config.yaml
vocab_size: 1024
parallel_block: false
init_std_qkv: 0.085
beta1: 0.9
warmup_steps: 0
decay_fraction: 0.929
train_tokens: 90720000
steps: 6217
Each number is 500 + 25 x the weight over its row's rms, rounded and kept within 0 to 999. Layers, rows and columns count from 0. Numbers have three digits each. The size before them is the row's rms in percent of the matrix's.

# v: layer 4 attention value, 64x64, rms 0.172, rows 36-63, columns 0-31
# o: layer 4 attention output (transposed), 64x64, rms 0.156, rows 36-63, columns 0-31
# gate: layer 4 MLP gate, 256x64, rms 0.212, rows 0-5, columns 0-31
# up: layer 4 MLP up, 256x64, rms 0.212, rows 0-5, columns 0-31
# down: layer 4 MLP down (transposed), 256x64, rms 0.0953, rows 0-4, columns 0-31
v36 103:535505462478447563483495547548482488476515527490494506494478452520522479533524506489542491511483
o36 100:527499478481469532486490533552498468459542541523501545492459455458509485539507518510556475533479
v37 098:492492505538495501515483484461510512492519550470498512516527498490476495456519521463517521455457
o37 101:483480568523480510528471509506476514477483529468504512483501498503471460495513497469518499455472
v38 094:470517498535506533494498471462504419487459488470464471489478516468519539527498482538502499465448
o38 088:512521531530502511517475465480522441491464449473478462488499513474472494536474504538510502455465
v39 100:481483501504537517446490513496499506465492496487505519499544491495552507522479543478519506500523
o39 087:500493517522524525449491526511495477457487493520513485536509510487534503516522530512513507518517
v40 110:518456520461498535486555507515491536471529483502532501483499515490481541493514500493471477479502
o40 100:522488513485481545489531502495496509451518492511507492470530498491483531504501490499463491484530
v41 102:491485529518475494466508550495466464533523520440503536517492466506480492499446488502487446484507
o41 112:486467527515489517464519522479504493527482508464501542500477446493468499511467476507483484485526
v42 103:472528513534495495507470531519482505494499468503464448524490458524519475461496492494463545498516
o42 106:475533511487495487542448542512486495492504488494433497513502455541487470470510492496469511492528
v43 100:466495477496487496505452501461484476495470464525567502469512496527478516467506478505516516515447
o43 099:490486482505494533508455471480471500496509440517548506488515504534462500455549501527501533535434
v44 105:492477463494491528519488569500539484509525542508474490511529455487524534504499464533506519511521
o44 100:490460486508511534505449542500511462482540517480511476505483451455496529521500476529518521509533
v45 104:513506494456500509485510467478470486502478536463475477507505529509502475514498487495502524513470
o45 093:545508500486526502493484462451445483513474541473535475481478514518494476505493505517521478519513
v46 105:536521551479470524481469509476484500485462522465524500494491502489490517476538454500480503541526
o46 098:530517541448456481466485542478487509509484508458512491484464514497486519468526493501482504546517
v47 099:485476483466506523525512488493548525505509492475503522493504489490537507466534491530571514527523
o47 095:508486504479500496516502483494534541494512472485527508473500498483544492518544476499552463545507
v48 095:488492484526488494527455469484506519492492515520521538487493496496513475550510521486489475497480
o48 095:502466521515497467502451467467508522513478509521528556458541505482482478538529517479475518507499
v49 101:468509485500492527510509507426482534534477471505468474494487470483535520519481508480498517558510
o49 109:468473478489487477530502513416485551494495483496464472492474485466527492528498528490503515548490
v50 088:533504476501481429524469553520506484512481509498484484508532524468532532509498497499481444495509
o50 092:522493470490483444523491551517488462513500525499469496491536529464493537482503519526522435513495
v51 101:507569481485478519522528487480459515563468501493478493477525503506483521516523486513491525484496
o51 091:519533471494436515518519510488466493518510504455482480476525477494514505523548481502509553467479
v52 096:514530502496478474486533488522496480472478479466450490525527526489488521475494513450544447493498
o52 094:484514497496524514455531499491493461448483465472511479483480503505497499494475525444547456445528
v53 092:520507459507538516511511510472533505452463503490494532495487509462488490477473459490497474474552
o53 099:523476466494521513491499540488517515462501474477499482479514526476475490481513458503499470450537
v54 104:539519490500495505506518478478511451476498557530514468512494479499507535477472558441493491506486
o54 104:529485484473483488526480477499514492498484510504492479496471500460516524485482536485476544478457
v55 089:514502500501551486501503516504452486561513472478478488503484501507512496484502480510475514492483
o55 084:534511479517513480518514511541447497559530474484469506505466478536528495503501503484488550501505
v56 100:509475484472481522510470497497496511511496521493501475442511528490476540493499445459499506493525
o56 091:489463496485502503526488480534459504491465509533466499475480530504519528533543452502483485498500
v57 112:487542487487521493519529459464539492504514463498454517450489447465453484527487504501506511539508
o57 092:497512489494507460496508491474510519495536480508457534466543480479474487538501489503486534495525
v58 084:485479514472514471518497492486432474525505505526513549477488466491540549541547509454478503498521
o58 087:468464524487504465515517491460478475520528481532487527489479481510506557499558515484507511458516
v59 103:526461523499491496517464527457518504465484455473545485514538544506513476502566534518505463495489
o59 096:494496557484507504475478517510488500487502487480581488539522526484479482490532529515493474479503
v60 096:533497493499506529470481526525471500444516504556468466529496482496476492505572483505501461471503
o60 088:511543486493500514505494502483496510475523502561516496546489492495439495535520467522484454483519
v61 104:485534530468504523536466493491533508468505483488474482458505488482496495525449524522471557467516
o61 109:507526490470485480506492500488520497491510488529491496478523500499514496490491514548452581493526
v62 094:479471532505497500520485497496497487490530565544462525498498511499540508464496481529512474498493
o62 097:494500545475491501534485510477516458478508522562492500499514516488515486473480463483528471484511
v63 091:474525512516493505497539534474480512482513552547514471526498499504499491492530500508511456505492
o63 105:492536491480507526514516517467477494484486548518508460513492483506484494477541488489468474495466
gate0 102:502425523488497464430477486500474467516492528481491500463492494494512516520504509494516518550496
up0 122:522536539503463511531508478506505539489451496491459483528506481516498527492489539474510462488465
down0 121:513469524454495495500494522463549505502482508519487487515521495471479485456525554464499549493484
gate1 105:510466520501517526476497518528498484512528505492464500462446439511507507500494479510515486562517
up1 102:528492479529469488522448490492499462500496501491507487485485457522466519516502517494506484479497
down1 108:465520484503475516477520451483482526531512474493522518490510536467540484537493497481496535497468
gate2 098:485512545513478482478486485489507522515526507479534497501485505479521508530511470564469542524487
up2 100:503447501490495513543510477465455517489499493465503521497532504466495530499514540512487494515549
down2 102:522505501504518479520473466467543522509504527486502508493484484497550513506513400484523457486489
gate3 100:476477519485483520502484498486523504498483510442502526536460481510466470509510520485508556522550
up3 105:538508542490497478531518478490479514528443531496492489444525465489516516527556516480485486443492
down3 104:458470460551501530495488471469523462488503499484486534552497513484505489470490482527471525516512
gate4 090:515506462512464529520483529529510512452471495509523514511523457498479518515503520484480487517537
up4 093:536474494481510526503489512486472509491493479479513500535522454472511501534540509466503516521490
down4 090:486535500499517501495522475510510502522494531526478478470482549531463499485451482503511493493493
gate5 108:564499525458484454500537506520549508500490517506533477504500482541548517536506489515491508472492
up5 102:521497498492513514498491481490491518482540528506490501481498527513517513476453486471501478480532